{"head_dim": 64, "activation": "quick_gelu", "norm_eps": 1e-06, "rope_fraction": 1.0, "qk_norm": false, "bias": "all", "tie_embeddings": true, "init": "normal", "init_std_o": 0.0, "beta1": 0.95, "schedule": "wsd", "final_lr_fraction": 0.0, "seq_len": 1024, "doc_mask": true, "train_tokens": 626300000}
Each number is 500 + 25 x the weight over its row's rms, rounded and kept within 0 to 999. Layers, rows and columns count from 0. Numbers have three digits each. The size before them is the row's rms in percent of the matrix's.

# layer 3 MLP down (transposed), 1920x384, rms 0.181, rows 1048-1188, columns 0-47
115:523578481525475498550509495515506528521508492476474449464475503522480545488454515468480474466509512476496498489470539506520521489493496502494489
093:498505519466513512468543501526533444474455509506465502528525512509511486455454500507501504538488513492460484512477517495493492502525498499452494
104:525488473535465492434515496509536530509445544496478550513517497526546497522532475456498508487498542529552480517492490532497475489481518501522485
099:467471471477501530520541477500464494496539500565574508526436522497465515503486487545505511465494471553525448486517512488525473459501489478492546
104:481515503518539463494513507412518457477516542493485472449502493529517548448493543465491532500491498442413470545462489489504528509523518512447496
105:498485475510481507502485531480487492492506502498478505524490456447505494532486503511514514524472485497490503460508451530472479531517535475535491
098:471501482480524502495494533522530484461481490475542483471484545476538489502510494443495532476487527506476496539462527471466461517524488480523527
093:516529501469483493484505484523541519528485480517483455468510498510507495495502474512487492534485533491466497520490515478499512494474485469446506
094:483480498534473498481468496530533483496507516530493497505514489536483510494529487497503537464466512479461518477484511511503480452543476485491477
094:504474540516524535491517515510512493514484492462461456511514502484483503484465516518504515499459520488532486516536466528515486503517477483464460
099:528477505547471447517528495484496451474498530504489511501499529525488456498544535508507529499507498470466511492496495471498537485490483488480478
101:506482513513457511520462520536465492491443523470450531512452533509508484479488521519494475488493541478534487509462516498492497534505536482486526
108:513463515537477516505507521499495482524533483488495541472507511505473483540467472492511515489492537448530502479492503464550476537524489492508535
091:535514481484524502483494531473527478468493505469528486500478511517506508463510512465500486502505474498531533505505488496493500485473516477548539
102:509470507514493514522500505487501471537519517493474499460523543524488515514465504500466482503527474500454495519516444537473548513422490466490490
102:488496471527510531536472474550483543489520504511485440522482489494500518493519469485468461504482487475500475512469514489501486524467444494490541
100:468464486519486539512516521528503451509502494517548508562443517502477523531522518524480500481558518529556516473525470497496535505488482468508534
111:545537537523481480536525522483493517502523511498472491508434472486507489443450496494494507492565461466480481454530521526472536487511453512510525
103:487566500537486459490497490491512478462475520519450546537458501516474466502521501484510463493478498476520483499512512484499505502478486522481439
096:541505477519513518469501493506475508539496552509462530461501486491484514520525533472483529522501491455457498481554527512534497522470539459522462
098:504532482511475475508482459484450507494478500547487508491468479482520514510534528492518471498530526466490562449498484502490553493487475517480476
093:538537543525515524496500511500464504487493484512497486493517544488549514563529530511516529506499518490471534480525474495512516457516473500483479
107:533468501502481486481488484439493508556509537484534561445535493489493449505498500521474494515520514517477481513481498500490482522515497512474513
101:505486473488499520514543510532498489485525468496495496442528519487451532528458480483533481557492479494495511521481515502514520490524514520545536
088:500551486505527534520518512471479477447527469522489473494496449543445495483463476466446509517481557507484526485500516495479471501462518499497483
089:480554484469522474512509495496507527516483516511490485522521488510500552487500497459482506526471519449506478471477495451495500502510491526495535
104:543485494494458518527511450480506517522478478509477525494514498498507520502527479487534528454515517519528496528485477501506478495477518550515506
099:516464481440510527484513491515492484470504529514509496526495523516497489474493498507478504520465477500479505492518507544462502549493499477519473
098:517489491480490548436509461496500529539488506514480455532493479523510502452475498500522507479508486457514509468502482524514443522501480547480512
100:506493549510488483489466474468502497475522510489516476541531518512519478536544503525475515498465492492479526451482511470504505512503464537469535
096:492495492466452494485477477451479513519466516512461518472520473476540494518513462497509534494475486460467442527499523498523525509478528482562471
108:497520489484493493530542516513494491509502465495487512458536485522468526513518497510474518470470538503485489502470525495523520501540482514535540
095:478521497531456495458540499481493492494548496508497497488498514475495492509500476530461547515483500481489489496471521573500482483508482487529504
106:477483491527487510481527494468511496481498493501479465507463488495535546503457496500499471500504522520482466466505500527473500491509446469505513
104:499488491535521489517498502465448530490508476464433518491457556507467518536542443529536515498487518484471478517480473518461516489476505485520497
088:523543487503527520480476523513483489499454505482532475460532475471514502449522513522474469485491527449494513517525493429525508513492507462450466
105:493510517445480485484482506460543510501487496518491518483521504487510526520484502498459532456437505531527488516504547502542514517546535456491489
106:459474482491518515471500464531541523477488496544546514504474500485517487550502476477462501506509497467505475511455485516512484504504515491492480
102:501522514489532491489504474489479524482486508486489543473494535546539517486509528509478491444481470535518483507445502519563492513513511498472476
098:498484520534503538521497503535475517503505543474487494529489494517468490462496491531518510452496453508479484548498504475490507491538464535475536
105:495502487504507573542510503526538474474555502486536494493461510504500512450538478479482484486538493506478451457550514491542495529515512503523512
104:478474509466527512488483477514493520472478494492498510510508476495493480511546489501474508472514484519510485450452466510551511546469485526475496
105:451486488514485519480491434504505462466505527536495511495481510525478463497485526486506515514477460521498469500496491502502526485509493502493490
100:532517502469519503451479508513495522513515464471438555513472486483472525514491531502527514494490507507453460498510500496490524515467480488458522
110:487538508507514468483519508503440511481518502554495508524481515519538504464496477449464521555511466464491496540505485508475532509497541513503512
091:518495505487524459485487444514558539455514456537529488485480486552484467511477544516478529489504489503490451548500506523532507482485499507481494
102:519498503497501477475529489511494498493503462470471492514476502487460498507472518543523539476485525524491451543473469529536518481508497468460487
118:532435451510518529515513536523508489501510471473480499549513519515465482505484502479524467475505502521512494474519549537476473474479498506520499
087:476434527503484459499483483482494516460518526489508511500517553502508485490514537482511513494511498468503482476490512460478501492498524488476449
097:468497436523517543457504539465532474512470520476542506479500530500504472495484444488524476497503492523530448518465487530512460535513481531509508
097:503465464479554492479495512461517500449529506528537527502482480484489529537498468524464466485490507526519520471467505472482505500493452525495494
090:499547538549504505553506504550492507503494473498514502483497494480477464449528487467485474552555486509496490524485525514528500471497498516499555
094:508510518482554497511520485513502459523530515550527483538466509538528505516490465484491514504451487521448512492505496488531459469494512530496533
094:494502538534515515511482468460516496490482526483518502535537508486482470524519534501526507557470506473474459498510485482482481538492477443519488
097:513475429484484482505486474509511461482497492536461507518549549504473462472546531502509518476486486516493510496502473470479552548455484474482537
100:475556508527490510467542528431538513511537482535497510504517485491499486509515491475521488528549461497491502476415497504545436487522543519518501
093:487493538551452509494470500491489441515503490497517454537477478498463493472551524476522541489459462446495520549480464504490502529522552512492482
099:503499509467517488474513526460459513486484512522460536499501500547467461510500523483492473530497483484537460546492468470484514506562495461519451
098:490510526499494506530504516485536506465521509495494501507524499533525515435491504501465480549476475519486555499508528482502510477530463488509508
096:468505488536522473516553481486475468451465493550511511532480469484525511521485501483530508484520502515529490529521510470502489487518518521509516
108:505470483498517538519479474519441504509491512502479508509464503496531495486472539441468486476480510511487473533439525521518490497517520476491480
095:506432515498490506506475474536530460518488519496476503462533508512502517464472494517471500490518498499538520500486507528501535463543543519505527
097:492507489480496505481485502500539461493557488498537492493456491506506510516470490545474533487466488492472507473516500510518543516465528483512497
105:523446566523523521480483436496480501497500463513465457497467540490506502441515545493455518516507517485496507522461490461500494510539492553479488
098:490534518476500485546463539474452515502477458481504532481529486540486509549487520487518482517491482551486465512515501511476452490473505494508449
102:486479488469515448467528507470468537472547525510496496483547483481503509490545460490495546525455536490508500527475514528476473463513481513499530
107:495487508516528521496492461464497493473479517453528533515486517530527504486523456516467500528505475504485489499535494476497545497513488506493454
107:475490451503459519515512517520509430530513474504520465540493500501527525525446526478535494544456497484514493505484548483543507504487543468511485
086:479508457479523522502517526493555497494527502469471483512501477494510496470477539497495501553522468461518505463526495500526474505493526511524506
080:547551538491495515478486489497450502482487501474499489544448482543506484516484512472496441500478563497500490483471533520518469476512541535481474
106:514481487485556522495501491515511502468459512492476501461483485487514519509486496505453482509510476532526527497513481471521489503456480487534543
111:510503445531488474488518512508517488518472527507483463511511482480480545475500473505502504471478500451538531512528478542481504508481480512468440
090:497492504483522512505508494480462484499525495484529554506448470472479469469485472503489475488510539475462469477473497523490508540538501500527474
102:517514506437509520530508501462501519511479518514489493462501455494522536503502538552515521492562476493496490483528523471521508504461504477501489
092:507465492481486475543498494514534496503451520531493487523502502495497462484498520461516505529473487506520493484525530493481558462524450492476472
103:482498489488452443507486512519515510558475498518536547492489516522470503537477515501505548531506559516452512495533539483469522455492504494480513
127:508480529535465510517523540544563486454515497476508500511477490498477518486513512495528479502519494508474513530469514478480478516472503497502495
108:503511479570496537457443472485487488473544541476516487504512499504461482469469483435479514521530534480493527520487548546458484500514511511516502
097:443497483526511501493532504521555510524462487456501522555503458456491483485481531429469498508504529481469500503423534476480486496467483527481487
097:473492528508476527496476551454469481534492477505504446512505500493469496572491509491510523508498481472493553476506473505465499482514473497495536
093:478513523531482517500469467480514487496503487506488444513487489472500513527517473468481473520502511503478502556478487505521519459474531508494533
097:504525539541469535456522499497479511486449438532466501501492514487449524532467514540487494477532508502475481498445550482528500514477500504510501
094:527504486513480526494522464498508476470466504498503512491483461538522537501501486496500517514519499451445495469484517535534495473526505487492500
099:461492492520487493495491509509485498553483476536452540521520493554475517447522516511487484520527490505471549520492445524522447484571499485484479
101:439537479507481478498431463518553539545469473525448506491512494482535494511483540505466538540434504479530499531509518504510524508513508498516471
114:457467475444529488484538458480472543505532538462528504504468470542532481541489500508491481521525515528474503460513504528434536533482491482530493
099:487478496469475479501492538506484552442486529514493512480523499457443542497475480515509482554511486514506487509468461489539488517497526515501482
091:491545489461529478492471494524481540509498479492539511485526524514515523498508484502491487507490433504542556480472512490528499471487481503494513
090:500488561498480536517481436492491513540499502476487512501522502505520516426532530474455458511473535552485484501511505509495502467523460490528450
113:507517509513507486472525532475510487506526510490504519473496516510467510534500543454491516506507495508485504451528490543491534476515489500492499
102:523452501509496508477497501467473475532511438486460510483503488475469514528490510499513519507528542455490527516518523476497466487558520473507512
093:506522487504518532475483531523500480505462477476478520491523536513514505483488518490489454527506545498471468479505553470528496491472481486480502
107:485474466470521544515493552460537487506484501532451490505535538499474484502468571505497468504478494462489475499506553505508505502520469466513491
098:501507545510493504485518456516462462526498464500496485497463464478483489505468487503505452511513493509493474441521545477504524530556499532499486
107:544488531492452488498441479519494482533516513512467538504501467504488476466505518463481474476516526506476494501469479509494514541513490486506536
110:483469466476474537488466500501470495506521545502506484518560519498501498511523493491531517483504513473492465506507509479503487506542453521509550
100:497505462507446492519478525528487494513456522464492490450531497492503491470495500478455516483480505511450557471452545508492489491462499473488550
097:510468530482494507450522461462489495496474456489499501480500503515496461466475511469496525549511564503491487552501483495470500514465497501507527
102:495481514446465463498492504484517514484508500520534517520517505462522485531506515496493502491515451476489496499495492497560467477498491526516511
099:520469548498431525533522512526518460493483488473474503536513487558485506453486520456520485506506510511524509468497512523451466447557522509502478
105:499512539477495501449500507508551546529483495495517486509493523501478475498532501509509511502529457501501545516488501528510501498492502501499473
110:499518471534513482512498525494453461478520485456494516500519500491504531530524499484524523509487536491505481558494539512459500477505501452512528
099:511483481489482459431468476520492496490474512514480517542482475494531489527478480570505568523524500511504485485496518530534475526506502493487519
096:487506471538537486503490507513490491496512520506472495492515472494567514512510541517501467456511529461467511441523512488445482515512496477516496
109:489518474513510500528484514529489513457532490523490483546450515475548514502503505512522525490485481491502545512499458501467491511496494489539495
099:499498529539528507518478496521478540486503480473546458528510485489514509499481471515482494496527503538511472518475514516534483504521455491498527
114:510536516519483492473492535506500498514475519492531489486508512474547470484511492496497522494514492523497523475512540516466510496517510547493515
098:525480522495506509513515458511505463481558481491470475505506488513456500464493494462481514496470506515485482481531526490525475488492538504455519
106:516472503503481518468480516519483521490486466479477523508511508469497554486516519490510523506473501539523496489525502534462500533511477497485505
094:503523493496531499481502491459461483494540473519476503540484504524466498537507514529466492486511506497494514512472508457475472485512486460513504
088:516477502511464497457483475538535477479558507468507544415520461528495478480544510502505497497520456502464476469463487483539485518495495512495482
087:492506499470428520468501505481460468497479456503499503462482491487518489467485476485462519538488521515501557452467499467486523512507493518489508
099:520502492497482487471487535483508509495503491500475503490517502531528530499553465533524485510522500467552491513446499525466480477491585483499503
099:502528517503467487508535502494521506509502513536500494477496476502502500467516516465510518470508529528540479540499519538496534507501521496514500
100:507492480525492553478523512486541527468512526497489522473496489547482463496542507531502507451492467493514532444527501484484489482482497479528494
100:496542490460499499482542543509464514490489512506530506472535495547496515516502483457513502490546483488485483476487489493468476457499493518509469
090:519511509481510500523505501531464504508516497486499532485460505510516487515492482501477507488490516517522581510432484495517486494564482476440477
097:553465512502476477519507493508497478510496514506533448521527487553510460469489479504534527491525494521500494491532510504501525526454479458509509
107:535507485512498509489492525508529504486524495512532496492495541505516514533492523479511491530508505488513541535498492501485466518474498468446503
107:512490533528512507494495495532507518442473492507463476518482481520520530511512537505483517535503507482478465483488491520508491511496538482479560
111:496463510435534499477477485522507521489474521538526464509523518447531514505503474492500459510539492485526529510495472503493511481507476527573501
096:534498511478507494499555509465508492496523501475503491468491487563498493500499521486476460526494492497531505527488470468465534498518521454534501
104:507486502515469460519507464475496526467477506520511485552497459468527494488518500479508493500509500486484502489508528473521502504515451511496490
097:515507538508522446453523565482515526505519476533457447530497484488532449490508514483524478482512471521523549484488546514481560490510501494519508
096:501527448496491513526535519497482465556495516528491499561491472495506509471520517446508491527519536506505514501461445495472491549492498537456511
101:499474474492501479537471492530469492479511477522473469492516444517499437553476504516497554480530456505502482477485541493495516488494470504513470
106:510508502513473481540539496466500507500515504473491508500456508520511493468506516510495540474530467514464510507485487514500523499504510491504481
112:517515490520517538503500490493510552500490496484478533472559468471475493512529553493466519515458436476500488498512499509509497535468482480518467
095:502504493481516532490505465504489483475567474493508481509482523536458523483501512530497527505519540488479483461507529522511480489514497457481547
101:524516481536463517447502510456525486545508473489500507513502477486543480516506541537465460485512485510533507475513518480532489513557512486528541
094:506505503500467514499503496493495482490486474518502508476469526486512492498533512534527469526503506457477518527494458480544509501509492524521513
106:515512487470533493498469460507521492457534491491508489455476516543478526432510498480500446503489489528508524488521503483525501528452487499512519
091:502477484493479473503529478501450470483503583523534472507481522492505536529496533526507567530520476525471452495473535496476498507470507462542498
102:489508455556463500486544513464479480515490490494524497465487516546530500514524531520504520502519481472476554505500467524445456529500514533487535
103:495486469500471540482522501539525527482536525484473553472505475463500480490472518501479549480488511541503465468501493516484498555476496471508495
102:529491499512548526482513500486488500508494466468476503513493493496506538459503498450456491485507506479511489507503496479537496487525503508455501
102:525512531542493525452482455483524479538525481502473523488480562534469498507500511490489500508475536456515510490504538514518497499505485541490491
096:517480469473480530448473484523495488556493470486486478461485478488439506510470474510490504480508485491490526483497501495519527506469562510506479
089:467503516529479454475474487462505499520539529548481483476498541468482473507474522515542539491530501493524475507500512520519487489522502508491533
098:483488508479490492437472499494492506472515503531506461445476512519477497482466538524459513426551562465526546480511502457501506447527489506500544
097:516512470516475548475484510489489504520508489487530499549511529514477487508515528551482453480482508483464483529508520503545462472461490492480489
# layer 3 MLP up, 1920x384, rms 0.178, rows 1049-1189, columns 0-47
095:471524508521461494484472480484482510507506462466517483510506532501504513473505479503518502494463487469482529531512483446473525484484499531498490
099:492501554502464540474532493526462489496475530520485515519491502492533469494495508468517487486488504482493532529464505546516519488511490471531464
102:466521469464496525467524511510494534550478509475522450531533508485525535483514472514473505483524496483492523493527487494474518461502517497498563
098:476455489470470501482522464515509472538528503484481501493483471527485494525507524489480465435449488532496496468495477503485480482492499496528506
101:498494492508508444582511511524515518494502462487489546462501502502506490504493528504491540513490542470543468597516500485490489483511523469530497
101:510522454475491506488481458471458494520510474503536505509479471464514502472475511495542497517470517573485492523511467465492516481480480483503499
093:473475530504500481546523492478532494515507510536509510468492508498496538510504535540456478476503484509534521554526528484498515480477537502544508
089:492482451480497506540498483514495510501495525517514469448523482473518520450488527495557506524465454486512505518468496488484472521470532507513537
096:509497514498506501508545514499534502481531535510459488543468533517502495500457501512474525488483471487572467482510501563519493492507522475525488
090:496477482513547447500484512463464473469492513501504522479505502521499494496501525518452518508544478490551489518542480481488488508494475539522495
101:524479542507475528517515498559510518500512469495470453509495486505476539578487550527518532520558524529543520486497492481486466533486496507481516
099:482514499479478515529489512523485458554499487490498488469517490521501522533466472511501473492520542478546477498474478489522551482521486490525506
093:486501523515511498568477508512480528449433499493530497474502496509498489486491487547472493490493481496451511461509491526514491521483489545487502
099:484535522543484481546495487480466505479501454477521483515499526506561489537530473461504482525535482485503493495537515542520496508496517541549438
106:506476490530480499503491508503513506518493502491472448521490487499474502520476472494506464480537535509507491512458508495469414535464513505478534
101:552564493483491499523499474502502527489510491470507487537521530528508516500449540529495497515489498505542482456475480519483480516476491516468490
106:501498511548487524507506486509500483517502510500464518537512474493489468543509539528433451497511477503485475485499513515539424507511502483544548
100:452510538495511481521475518514494526490472499492529509501493510452481520519467532480474499436506523528500475471528497511482527506490539503448489
101:485521464496498498459499494527500507487485467427534486537502446502508503513503498482510556465471507532496512497538485481471458529485471524494502
088:510499530543511522513489509501517481467512508471505477479497518511510485514487464511488514511517469502524461540511486509520480511514521489499511
097:492491527520487478516508518497532476455524523513489498486460474507490537502522498478461494537482443509509481503499484445524544482469488507555522
103:521513506463490473506486415508547518479485543505511525477501467520544510453507507550533539514544535479525439417460503500536455460467546491499508
102:509503471509524472498497489509529483504511539512492525512500458458459478472477484514518510479525498475519490504501540518456537538454521529465478
086:500473513484472521497527502532504492489500540482468570473466506518549504492495462518515505499536460491509474496518466494502503487499488487507487
095:510459488495512517455456501496482491485489511510510479504447496498512485539508497534459483489462452496459516493534489493493469546513482505471481
094:492522462484465507490475502501439522483491535464482479511480502492446509486461518467508515494530553524502509436522471476510476527522508503476509
098:513477534486492478534521514475467520459500483502507520546489493488483527517422493458530505549512503486497471487485502508505541517517559459469454
099:512488497433503471450506509527468526500443511523530493536539502510518540508501472467498438502484502563513499513466480491465472465481485493470566
098:542517521499569481492535489490479497502510463515548483466497436539486489536488469502541547526507522529511482510485495488496474513497480422486507
098:495479530485466489519496464478517479509470487480534479479465479506513485519463538532511482473499492487486499521520500518494488473538498494497514
129:481579519476538500532512484494493526489501472497494481543474480501500504513489492516494492488476524546487549508489519460534517499491487519519497
093:468491467453485490481508497531496483466478532511501494481499468502477504501514512524484469533482497493486521527498456531453477506487508524517482
103:523503477558483500469492501511501504477485515497496534490496453531539522488483512475496473454466519508528566507503482468489478496484522455460476
100:485484460567513477478483517486511463530470549489488425481507501517471499491473457486543524500540531500485502525501499525471513517475450521474573
090:534522497507455508541524522495504450497497474498466496572501505482497482541440511498543487489492461489520520494496517445546485487491540504487521
101:509499498515461491481480467498463490478461518501479512518496507487513504498516498448508518500527509476452512552482494469475496477521526472464486
100:519489546516483455476511496526517479515491474494501480533447492476477531496518456466461533536490487523491499553513460491470527448521511504481460
104:534527477504526490504514486494509486506474515518517529480490523502535527499497502490559443462509475506531503504487513499495466537529494541526509
102:512510493501533496540470502464490499479484509526536498518465495526520477506488488521529478478496475491523494472477529490494515538479518516503483
110:509507554493537535500480514490550477503494525492499468514471500480497510481501510541505512471510496473470529476511479518450507478457493524494511
099:479506533559484470521485516505537531476514499521531499486497509519496519469521465509478518501497464489550449457496467483490511539489491531484476
094:483526471506491505484504498533467531495493484517544491481491453480474513502501454492533511475486498457498524541493505527486493494492508494534487
100:508497473499460534518518521499515528526475500515508519495487503475480520516482518506500488503489527515439480515531481501506498508509491481510525
105:508564528495445516498495515495440514482467499523541495527498504464503504449472485516476496498550519472526489485500506489458470458527531511482493
096:543475461525496488507483523498458485523445503473522557491508522478495504515540494497537456526475514483529532484487479460410514485509493490494510
099:503524520456490468449536454462496503487518526516512514515527463496508515493483528490485457457517521511474482530494458538482465503516531504489469
113:463477545448481501504495536522496495499480478521497482511485439483497503469480484523541544498532467491573502544525505495497526485519521519526491
099:488530455505510484474531512517541484483474464485503515512478472513484514457528497475515442546514451544478497526464475507466499510459506496478537
100:472468567515515488512488480463528475491528563497516485483425483474496488517496479485469494538529449478527500523584499500486490468495452521478549
096:495499525526502472505451488526482516498533509507492486490462427499514467517495523475475524462486484492453466522482504479500489520521456492505468
095:471511501510518477487532469518454503530472491481506523488537496515529520556511510498458491515519519470502474501497544479514511543514461546481456
090:529555515510545503531528504513504497527464561497544473503499467473514502490505579541505491511506550529482494452482507537556498495509502480516499
091:537497499551504498512479495513546567529500535503504524543503515479472512453455525538485515491507518489450490474486546473535515480530531536469523
102:478489522452491507503489508530486556530491525483549504469482453503545547493505523468504507523497481472508494488520509486532467516571515503488477
102:486483513468499525475494494518527489522536499522511524483479511480490516530508522488444478475508510506511511562488514511515466466485478515492490
099:479509473479489499525509457532510480478500504512525537482512511482513527489491495471486484534460432474495475517552476502529467479509484527495474
105:503494475515544495513488470492503532499484480492532508530508508521525518516477516499502504471566510513482459481494466511452486524480450484503474
098:493502466463517500480468495492518505492479459480486483479463505483465517471546490500511521497520486468470496504511502535453490508541455457453521
107:471497482499500471533497531526458535525532522454519532504498516471441484523481466473503501540509501479526494517497579472494464469529497474515470
102:499486461503531518512498514492500536515501500481479535489510545487481512476528501532501491498537499500475459500528516537458505516490480497501489
083:571489477521440432473487472494516504505525521480493489530482485495530496542490494552494466506501481514519532485493435468475511459519486537502562
101:522515501501471504473472533508497529501501531519503448486470466477509516502513533456507533528516524531467491476572468485504521447506501498498474
107:537487434503494496548525495493483517508521515532513499525500502520515527484498503514522484476498551479508481477497494474501448489513481497488496
092:489444540507527539508503502480478461504475496519492487527530520459536504520468455493484508542570505480500489517522471488520503505471521495465467
100:538485541440488482517506515515519430494496467459494505503499507522460452484469497524478551511501530534509485535487493509442514481518476483509465
103:459450465457473517500517500456514511527470504484545519469533485564494517489530498498511499486503512507518516504489490515549530475494498487527437
109:538499514493522535440508539517440505530534502510553468536505497511512523475492489499496545518488524530490475503516472501541491478500524514534484
088:524497507514509493503481471485504478511507505509477536528445463528470527476490542446498496500511515529549489549520468502507530490503486508475486
090:446466450520466515477512519533525479488514482513487509534559503450508521542487564465495524493458467503489507529503440548476517481479466490535488
101:501486522495464495532525487462497504474472480539503507499490456547517535524472493486487468491476494522533500524466480480504490467490470501492475
107:505484508521499464500515492460486501503475493520506502503480460497496461485486487505461514508531526462497521539513520490512478538459490494493511
091:467519491476501506542501476533478522515477495503448483479481555475504513566502465514529477492523500531526493489481461491500486503525502484512522
102:541509521477510491553534486498517541485507539538553492496458453468500552484483487540461479530490478506520493461528493465536488538567507540476517
099:519507504493467489485485496513509557498525496483485493486483523469530483493516558519481524498531522473484443491480478485471522467515530499508482
096:544494512522518479493540474494518517480525495503529512523479498479534465505494517527527491496497508530487530503478505536478508472475479496501514
138:509497454520503474508478511530519506479542455479495474511514502470468449533524488470494448533531487505539463509446491494476464506462506459519524
101:504494461510528508509454474498482476493501526500538494524594464504523508449518542519496548515481510488531508501495496488508465467487500515536512
102:499477539479543504476491517512481525477492564459480461465516491508480508484555470502509517507563510442477490497489493483499500528493479536518482
097:496491504501510478527487524475547458503474487479508489546503518470529541485471555493494480493505451489482497478527469502525534506514519478529534
095:493471456500472538510477498489550499497522478525532525499468501499521501453499453475511459491574516535453500510495490515459547489517474461513503
102:511502459438515498494516495493496525541509451444536497486510550506480499509497484493505538528523496522498522509506492460510489495475500503460489
092:471464515482493492514490489494487495524502512482496468478479517444500495496473512525486498516505487518479497481521479463492488497489477487505476
096:504516505497455498474511519477536504501534521553517474509536493523455458453527478502517489517518501506477500484513498554516514477532479511535479
102:458474493487487476573507504492487466545535490555478514513548480543530491495483502522537517514464495507500558487492535516518473527494514498504525
107:490502476470497470485496475484519495497537540478473513508495499524471498508493476488476480520490487450489491443509493552498477496502439510477511
100:531545509511504530505499482542465527490457538511511515540546469479486476487520491533516499551507504501500468484473517513498470502495493488515538
089:507476495509453505490549529497493494522514507463509501490497520493505488554510492514527505541452495483472479441539514519488531522525466496522497
101:525545481458479470531516492477463511540496500539509528474557553470500503500506506483526472488522474496486511497488512488498458498492543516521507
103:488532506499516532468528441464500522509497499511459532454504546518483517515487493450510494458523510492507455488489521436502494508530545505491529
092:454497523449495488494506484530435496530482514503524458475502519508513570489493484539505520458475495514539491527509491487500489471513490526474513
101:494463477545518499536502477499518523473508528499485497517519501491474547545514503514501514475511516509490522478481498494544494482479460500495473
111:493544475479506491484547519496554507471526498489490526478467534479564490531463487502494466485523512495516494495494499495497518496500483493504502
098:515507443485474524491472463504529498486487500494491507477477489499519464491489532485530497499468492485488463510505510484533573505517529488510508
101:520479503491490446507495498501503491488460492560518493484463497506487514512530478519494487566498540473472529546505489524517513561501475507486524
115:486543495472508480500482512504473509497500532458485476472517480453482489492531525512496484473490490516506504521455479443524470551516502524481498
098:494497462503514494466508458510519524466535534490485512483495510514520465501493507501528477471497475507486519541487498511480475431473500509509548
100:493497530457505480457485477504498499495509486517513487523473484521465524435485487508500509499529506463506555469488497520501497484487502494488494
097:508482475508489475512506489483541531500505517472518482516490521482490503503452495509466500505487520465507526488490488495480496504506520493488520
098:490515547521526458496499484488524507533490530521466505508479498488518554501492537533537471537492460542506507494503468552512486490489474488502483
096:548553501502518465525520516562568509475495497470520516496571530561506494472480506505544474443517504488446540521461494475492448508520515503552543
117:506485525539453501511514539491485508519507499461531512441496547523497515513506491541544519475477474471481506490507498478464547532484470516538501
103:499491464483448503495479466509469512486481528461490468530488481503509517506527505494498529468499493487448463504501494534472462500486509533512449
097:493463504492520492473502554493513502514501485488516538490471526499534540518492464491471532494479515519464510515471497497483477516522505515496504
136:530491501511517493487492494464517550463506497523496462517505506500451501456525531501520519500488479470478534524484468471463520489501495460504463
098:486493505513526507496499512462513494487508509495530523490527468493489463517511476532484518518462518490487465501474500532540487487496480479499512
102:527455510509504499509484502549521553499505546486542511505498505487503495474530497501489505476501504523503482466496512486490492484520492513511477
095:528540475495483500517461459527506519531543515516500479469526486544517517423492527532466559542471481488469532509508465465538460511547481524508531
107:480534482540471490508495485558533492447478518520488533503484459469489498476489473512498484493471479492523534538539471506572490485521464471453514
104:493527537478502509454522535510492471469505520477482485513468513538487504436505456460484521472523498495504487518493523471506424504475503472510522
090:552543506536499547516503547505494484485517524459515491533513475518523489515485497507530492487503529483492494476493485514430508455507486469484505
109:488484489529505540541532487484509521501506486506483494524484502476479525498541534467451504523434550535466487511492509480525446514521528464466489
095:484514475513479514472477476513494480522492478504479517511486446490485531514484514486501474497485517479526515510464528518492430498473505493460499
093:510526510490525465463469466490506523510438510469494535514479443496495531503482485523513563527533480520531541541491488472520475461528477514552489
102:502457529510558482454468488471469495461505502506530502429462471511520475488489490459530503479539508519515514537577519464550486505461498480444518
098:473505448470478510523468462497515490513540503514480488513488498532523499474485451546515536531516539493464540511465515504579464557475521508525471
093:462489552512528503497540476486472511464513540497515524464498502520481450509506543532528486489497473497512498516543499496523476517505492485529529
093:512541518492516492488440484478513541445503505488482463456501523481521519450499519481498539506524465529493506496522485504516481546475465517525505
107:460541504486479518518523499533493513517529527515507532503460531480510498532484490488476470507548492524511506474477504515523480476531495509494499
111:519489502485498503481484459549530478521508506505502498529507467523502513498491557474465522497453468498507509533472529472534488495490519486503506
101:498480543517530522496490469478490521495445522497494501512518484482507535453494516553502479506473526520509486481522511483525497508481526484479504
096:513539520524516523524502517536488523468537498502524513524505519499488495514501499471463485458542522478452526473475467487502486559524481518466475
102:487465457482488490507504518505489507502469474515524491495520479546499522507488460509522521501492505525478499520547505442520509482471435489524471
101:487493517499534507535531461508494527470484496514515498477525505477545512509483524505509552454517520498460504550497514520483487501474556505504500
095:470511483457469538480484492520503508482501527468487460480500520477515477517462507534462504503478502516486468472528499544504486493545476505500448
098:479502445513499447492507447508506493527511469509473526484542500486497523480496493468538484464476491518484528502504489438512508459507482515477556
101:491489502487509513481512512504485488534491526488492547461531501503502492500505453450509480533505489489530557502506510534513515469500514529498482
122:498493520499486513533487499489496521465494482479531505486489542488474484527469488491520485479480500469498491489520497500517466492477502488475495
098:531525481505508478508490470496507508529537523497528491477505497496542485425511516484517501489522504473518489510505533530505521496482488457507544
110:448506472526446534459505496489518474504486486509534500429446502502561543443479514496509515530508479473505506487487509528533490542555518509522513
106:502455455495523513485511500453499501500503500540486496489507499480510487477541490508499517507487479438499474450492507496491497508494493520516517
100:513557555475447513531547501579490508534508447469475481510511476496484505473487458513478488508511517518506529534505514472443504488484532485483498
086:474495510536475505480484492439488492533507515489513509508473478507468487526512472501488497476527517510479468464520487515507520495474521501543467
106:488507484503497506556536480508436507484467478526469495501482487513515515474501485466518520505514444525513524507469503462516475557514487548496461
093:497502512468529455502480452532473503521511541499499501511493523473483526477515464510500532504529527508485488478492516487519448493489514536522502
097:509507508487485533553469505460468521506518498517476512533481524457500521507453503480492523459474505509520543501485460533483519487513501486485545
099:472459499507470515507501480479558491496490447477488503471535508515539492534486478492467496465488497533477502471550437522446471489505424536515512
099:482527507500512509497477497541467497515541507524485528472495530533464515561471539532498473498509491465483505474476429507509490498492500499504478
091:513530500500500499461460507519518479452456482519493537457513543493505504494500498536482492470495508478470497523518477491516466499519486515507502
098:502484523496555482475489510521483516499449483506512481492497480485504532456532484497510505510493524517476457507545468462509494477499514503517481
097:516508487526522540558523543527489537468470494484505498518474516473501471515473471501532532495473509516475507487455500499513496499478514528511517
091:493497499529482501517509518466501510485529521499450463449498513487486486498480518533519464482516511525490501489469515495479449501543518511497567